Part of a small language model's weights: value embeddings, capped logits.
Each number is 50 + 10 x the weight over its row's rms, rounded and kept within 0 to 99. Layers, rows and columns count from 0. The size before them is the row's rms in percent of the matrix's.

# layer 4 MLP down (transposed), 1024x256, rms 0.109, rows 800-812, columns 0-127
096:50 40 62 48 65 48 41 52 54 41 47 51 51 49 40 48 43 48 59 33 52 49 52 41 55 31 45 51 42 44 40 56 54 50 73 73 44 37 59 53 53 42 48 47 58 36 53 40 65 60 49 48 37 47 44 42 47 46 47 50 47 57 53 57 52 47 19 45 50 32 42 50 55 40 54 39 41 59 50 57 60 58 59 41 43 50 46 41 69 61 60 48 67 39 43 42 52 55 67 40 69 49 40 59 56 33 55 28 68 44 44 52 57 50 66 55 51 65 61 54 54 43 34 49 39 61 51 46
101:39 71 54 45 61 60 60 35 37 43 66 37 42 58 58 58 53 57 61 53 40 48 62 38 54 60 50 49 43 54 52 57 56 35 68 54 64 52 66 47 39 49 43 42 64 50 61 46 52 50 68 50 56 34 71 47 30 40 51 59 40 53 56 45 62 51 56 35 51 45 52 65 57 52 66 38 56 47 46 70 48 59 54 49 56 36 54 58 38 54 42 40 51 56 48 37 50 63 39 52 51 29 30 39 57 43 70 60 59 70 40 39 62 49 52 25 43 60 41 37 58 55 32 40 57 51 57 30
109:44 44 52 35 62 46 66 39 49 45 67 47 49 57 53 49 49 31 67 53 46 56 45 63 57 46 48 53 72 52 64 57 55 40 55 52 50 54 44 46 50 57 65 48 58 51 57 48 50 74 49 35 40 47 50 39 38 86 60 43 65 40 75 52 50 49 49 52 67 49 54 58 45 34 35 36 23 56 44 60 56 46 47 40 50 54 46 44 50 46 64 39 51 41 73 35 54 59 50 44 37 45 37 51 41 54 56 55 28 48 32 48 49 46 60 57 33 58 44 50 59 59 51 53 52 48 53 43
095:55 43 54 48 43 45 67 41 35 56 47 46 56 54 63 57 52 40 42 54 37 26 30 45 47 38 60 45 39 60 47 51 50 46 55 44 67 60 73 52 50 51 63 64 54 56 58 35 56 67 47 51 44 46 46 55 60 40 45 45 69 49 33 39 77 59 41 58 37 64 46 46 39 42 36 55 53 42 45 48 52 60 58 37 52 59 40 45 46 32 41 45 51 59 56 43 54 47 45 30 37 33 57 27 49 60 44 32 59 51 73 47 43 44 42 62 36 66 43 60 57 25 41 43 68 58 42 49
099:48 51 49 65 56 60 55 55 45 40 48 58 74 65 58 54 52 66 62 43 39 71 39 52 52 40 42 36 53 54 41 47 44 47 54 64 61 43 55 53 41 43 63 61 52 29 53 44 40 64 43 35 49 42 39 79 52 42 58 41 52 46 62 47 58 59 53 57 42 18 42 33 50 39 47 58 53 47 40 22 38 50 50 58 61 52 47 43 39 34 31 60 32 30 48 47 46 51 45 48 63 39 65 50 54 35 45 67 48 59 62 52 54 61 55 60 52 43 45 33 36 55 65 61 41 64 50 40
094:66 43 51 48 45 28 45 49 64 51 58 57 37 59 49 46 57 39 57 43 45 48 41 59 33 42 57 73 54 54 68 67 56 51 48 68 44 57 43 40 54 61 46 48 58 56 50 41 58 36 28 40 61 44 45 58 50 29 49 50 43 49 66 58 71 58 58 39 55 42 46 56 46 52 44 46 44 65 52 79 60 42 42 55 52 56 47 73 50 56 62 47 42 40 43 51 33 52 50 52 41 53 33 50 42 44 58 55 43 47 47 30 44 54 71 43 67 59 53 39 51 47 43 27 54 49 65 63
106:44 59 44 57 54 50 29 39 46 54 52 69 58 41 43 57 50 72 57 60 57 52 40 30 60 37 57 41 62 28 34 46 44 58 61 45 49 63 63 44 30 47 40 41 51 39 60 56 48 55 40 54 38 49 68 36 68 49 46 47 49 51 48 53 43 56 52 60 52 61 57 48 56 52 44 47 48 44 30 37 66 50 56 57 62 46 48 45 55 61 37 43 68 53 22 47 62 46 44 58 45 55 51 71 35 65 50 30 47 30 33 63 18 57 64 56 40 52 69 59 43 48 54 50 59 51 55 49
104:55 51 47 43 62 56 46 41 54 46 43 53 73 49 53 65 44 55 58 25 43 56 46 21 45 66 49 24 39 56 66 65 69 58 44 32 51 58 48 42 42 50 55 51 50 53 40 58 26 41 68 46 52 54 64 54 63 46 56 51 68 74 55 47 54 51 60 56 50 58 50 35 46 55 51 59 55 56 59 46 40 33 46 42 80 51 67 44 42 34 46 37 32 45 55 65 43 58 44 43 41 30 45 52 58 51 54 47 42 37 63 43 51 59 57 50 50 53 58 30 49 43 63 42 52 53 63 52
100:55 41 43 54 58 41 45 52 41 45 57 43 43 46 41 53 44 33 43 62 40 43 65 45 61 56 61 52 57 36 50 54 40 54 62 51 52 54 45 45 61 35 53 53 49 56 56 45 44 41 63 53 44 54 53 32 54 52 28 23 41 62 53 53 41 57 52 48 49 62 45 72 52 57 66 42 64 53 57 50 52 40 64 37 54 42 45 61 43 50 47 34 47 57 49 70 75 44 20 53 70 55 50 24 35 56 56 50 49 62 55 47 44 55 49 42 44 43 52 40 45 31 52 50 36 71 53 50
100:48 46 56 43 32 32 59 49 45 49 48 47 58 49 43 51 43 48 46 44 22 51 37 69 49 49 54 39 49 70 73 52 40 60 51 72 40 55 70 51 66 60 48 35 43 32 65 51 50 51 53 58 61 44 53 69 49 43 49 42 54 55 61 39 50 50 68 53 50 55 55 48 56 42 36 49 59 42 44 36 56 64 68 47 50 44 53 52 53 47 39 48 60 62 42 49 58 48 56 59 37 20 61 43 40 43 58 31 55 57 68 43 46 56 58 52 32 45 48 48 51 38 27 41 60 60 52 66
104:46 58 56 44 52 52 49 67 44 49 50 45 56 41 61 45 39 54 78 55 41 56 50 44 47 50 56 23 28 38 68 42 36 60 59 31 50 63 34 42 39 75 29 69 48 56 64 64 37 56 65 44 39 56 61 37 75 40 53 30 48 48 59 53 41 47 51 43 53 33 36 61 58 46 52 54 48 45 61 48 46 45 57 50 66 59 49 33 60 43 41 67 55 43 47 51 38 50 42 70 41 33 36 50 42 46 46 52 57 51 39 40 43 69 51 45 47 49 58 38 50 48 56 52 54 35 48 52
096:49 52 49 60 57 62 28 65 55 53 48 54 52 49 34 35 49 45 62 45 60 41 52 59 40 52 47 53 61 43 78 60 55 49 47 52 55 61 38 46 55 39 53 58 61 38 71 42 52 56 34 47 48 60 41 45 52 41 34 47 43 51 59 58 55 47 37 51 38 40 52 58 41 64 40 67 62 43 43 47 62 56 61 49 68 51 46 58 38 46 57 53 48 61 46 54 36 50 34 59 52 36 53 40 25 54 45 69 52 52 53 28 59 55 65 67 32 60 43 37 51 61 45 60 46 43 47 35
100:51 49 44 59 56 52 42 52 61 36 67 55 45 54 56 56 59 48 63 57 48 34 59 43 38 88 38 65 47 50 54 49 62 43 54 42 51 14 46 45 39 55 48 38 69 57 43 58 50 36 55 62 51 43 54 43 50 75 45 55 49 54 40 47 38 60 60 48 37 34 62 62 52 51 64 44 47 48 41 54 41 50 53 39 53 60 43 53 57 48 64 48 57 44 59 39 49 41 39 44 55 44 50 55 64 53 48 58 32 51 44 73 41 43 64 46 56 47 35 34 60 54 41 66 61 39 48 36
# layer 4 MLP up, 1024x256, rms 0.116, rows 801-813, columns 0-127
102:42 43 54 51 50 68 57 46 75 43 53 34 38 40 39 37 49 56 45 38 58 54 59 57 55 29 53 63 66 42 43 28 59 54 46 48 43 53 42 37 63 68 52 43 55 36 45 51 49 29 64 26 33 44 58 47 45 55 42 58 36 61 36 43 41 44 55 41 56 46 39 33 47 66 57 58 60 42 50 51 55 52 50 49 59 52 41 40 57 49 57 47 45 44 67 66 33 51 57 58 54 65 61 75 40 51 34 50 33 32 51 38 45 44 17 61 59 45 46 44 50 62 40 55 54 42 57 65
107:52 34 37 54 30 40 54 59 55 52 60 32 53 37 39 67 39 46 41 49 59 59 47 54 36 49 47 61 49 58 50 57 48 66 69 56 65 51 59 49 37 39 46 45 54 52 51 31 40 59 50 48 44 44 51 48 44 41 38 45 28 30 64 74 48 44 54 63 64 35 58 49 53 26 28 65 47 47 58 55 51 50 44 75 44 39 50 58 65 47 58 48 48 49 43 53 40 55 56 64 54 58 35 50 43 41 46 54 49 39 58 42 55 46 63 56 56 46 18 65 50 52 43 48 51 44 60 40
093:55 52 71 52 42 61 47 56 58 59 46 53 45 36 49 49 54 67 69 63 41 50 43 64 62 43 46 50 55 44 43 40 55 30 64 50 54 53 62 52 58 44 55 45 48 27 51 50 61 49 55 47 53 56 25 63 41 43 34 53 56 37 56 70 41 63 51 43 45 42 44 53 47 39 56 54 50 42 57 44 37 42 39 49 40 52 54 61 53 48 52 74 49 53 61 31 35 50 39 67 75 56 13 46 53 39 63 43 55 58 43 39 60 55 62 48 49 26 74 52 38 48 46 48 44 34 52 59
095:46 48 55 39 57 70 46 39 58 42 61 68 46 50 46 40 39 53 76 54 67 75 62 28 50 51 41 33 37 49 60 63 51 61 51 47 49 56 65 46 32 40 63 46 53 31 27 35 55 41 57 57 58 57 42 41 48 50 51 42 55 54 44 54 38 46 60 33 62 59 68 54 43 66 57 56 46 48 43 51 51 52 62 55 54 60 55 56 53 50 56 58 44 57 45 57 45 43 58 65 53 33 38 62 51 39 52 58 29 41 70 51 77 51 52 55 51 50 36 53 54 41 43 61 65 47 63 42
092:40 59 63 51 52 50 51 52 50 58 25 44 52 46 48 46 49 48 60 60 48 62 55 43 43 46 41 43 50 56 39 57 54 40 65 52 35 57 58 44 35 72 49 50 54 59 53 49 50 44 56 42 62 36 55 38 49 50 44 46 55 62 40 51 63 52 27 39 54 58 61 65 55 39 70 57 44 44 50 44 42 58 60 39 59 48 47 49 54 53 62 32 61 71 49 53 57 48 44 63 54 65 37 70 49 40 43 44 34 55 38 52 31 50 48 58 50 66 28 39 54 40 52 62 39 72 56 49
106:50 56 57 48 49 43 35 51 52 51 39 31 36 60 49 85 45 48 74 52 46 59 42 49 48 35 46 49 69 50 65 47 50 50 50 41 41 64 39 46 58 53 57 52 44 56 55 41 53 45 49 49 30 37 50 38 57 45 50 52 61 57 51 53 61 48 52 48 46 51 35 28 41 50 43 49 60 57 45 33 57 41 72 50 39 39 50 64 51 56 64 66 77 51 50 48 57 37 42 28 44 68 42 66 57 52 27 35 44 36 51 55 37 49 53 54 55 42 48 47 32 42 50 49 41 52 69 76
109:44 47 53 45 56 58 49 58 48 45 40 63 49 56 44 80 45 57 45 35 56 50 59 47 37 37 54 39 45 54 53 56 47 53 71 48 46 58 40 72 50 42 48 54 45 53 44 44 42 30 76 38 57 44 47 52 44 43 53 45 51 37 61 70 50 44 63 63 45 21 53 41 44 55 49 63 52 57 47 46 39 50 33 68 41 44 43 64 51 48 50 56 35 54 54 62 62 43 41 50 42 61 44 51 37 42 43 51 43 66 53 49 51 45 56 56 64 38 57 47 41 69 53 52 52 47 52 54
092:60 44 56 48 55 47 43 44 41 53 66 47 42 45 36 64 44 43 60 57 47 53 41 50 41 49 60 28 48 54 53 46 35 53 64 50 50 54 41 43 60 57 54 34 56 56 47 34 30 40 66 45 42 39 54 47 57 47 24 49 64 47 39 53 56 57 41 60 60 62 56 61 52 57 46 50 51 37 46 46 65 57 50 61 58 47 50 68 36 43 56 40 51 54 52 66 59 72 41 39 49 42 61 53 67 44 47 50 54 60 38 52 49 35 59 46 60 42 50 48 54 29 55 58 53 46 60 57
101:44 54 50 43 55 73 56 39 57 42 65 51 35 38 36 44 55 52 43 49 47 56 62 43 47 45 80 42 45 52 33 48 39 56 45 57 69 53 47 35 25 63 59 52 60 77 61 34 45 51 71 36 66 64 57 43 47 40 46 65 64 47 51 45 29 47 27 43 68 52 59 35 54 36 47 55 52 60 44 51 44 44 54 43 51 33 29 48 47 56 51 27 44 55 45 49 38 41 41 30 58 79 56 54 50 45 56 35 50 62 54 48 58 56 32 62 45 46 60 58 42 51 51 62 55 55 59 37
104:64 49 54 43 39 60 41 54 34 61 52 44 48 41 49 45 46 73 58 49 58 53 51 36 48 52 58 39 49 55 48 58 46 54 54 48 57 59 38 49 40 52 48 61 43 48 44 50 67 44 69 45 59 42 54 30 48 49 35 57 53 68 44 47 36 52 62 52 56 73 60 40 47 51 54 44 44 54 48 53 59 74 53 44 53 54 28 39 63 36 35 64 62 53 43 64 51 52 55 58 67 71 39 81 47 43 43 40 34 31 33 34 66 53 54 51 52 47 57 43 35 45 40 57 60 36 49 71
096:49 68 65 44 32 68 40 54 53 50 64 55 48 75 55 63 17 57 45 53 47 54 42 51 46 55 69 45 48 41 56 35 38 32 52 50 46 54 43 44 38 41 34 51 52 46 56 43 47 69 51 57 50 60 46 52 44 29 50 30 31 57 52 51 51 61 40 47 46 29 25 40 42 52 52 61 59 59 49 32 45 51 56 42 56 56 54 53 51 39 56 36 55 67 43 49 46 50 38 59 66 54 44 50 52 63 52 31 36 49 50 50 43 36 36 63 57 50 46 42 15 40 31 60 56 45 49 47
099:48 40 40 38 52 44 66 50 79 43 35 49 48 42 31 49 37 39 40 95 53 55 58 56 53 58 54 44 35 48 47 43 41 56 47 65 54 54 52 52 54 50 59 42 54 61 48 26 41 49 67 57 48 53 42 60 44 54 38 37 42 56 59 63 39 48 34 36 78 41 41 45 50 55 55 49 49 61 40 53 54 59 34 52 43 61 50 50 48 66 43 40 55 50 48 46 46 55 67 30 42 42 58 39 49 40 52 53 42 61 60 44 55 21 52 45 51 36 53 42 55 31 43 49 56 57 50 52
100:56 46 71 50 33 53 49 65 62 63 56 39 43 47 40 55 52 42 40 54 54 46 46 42 48 42 51 53 50 53 46 49 42 35 75 45 27 57 45 47 36 35 58 37 49 69 40 33 51 41 63 52 50 41 38 57 63 51 42 45 66 64 40 59 57 62 48 67 49 64 45 56 39 44 48 58 38 43 52 46 41 51 54 71 55 30 44 34 62 53 45 32 48 49 43 52 35 43 48 58 41 47 48 43 60 45 54 55 40 50 54 56 39 44 67 34 60 45 44 39 42 27 43 63 39 48 41 51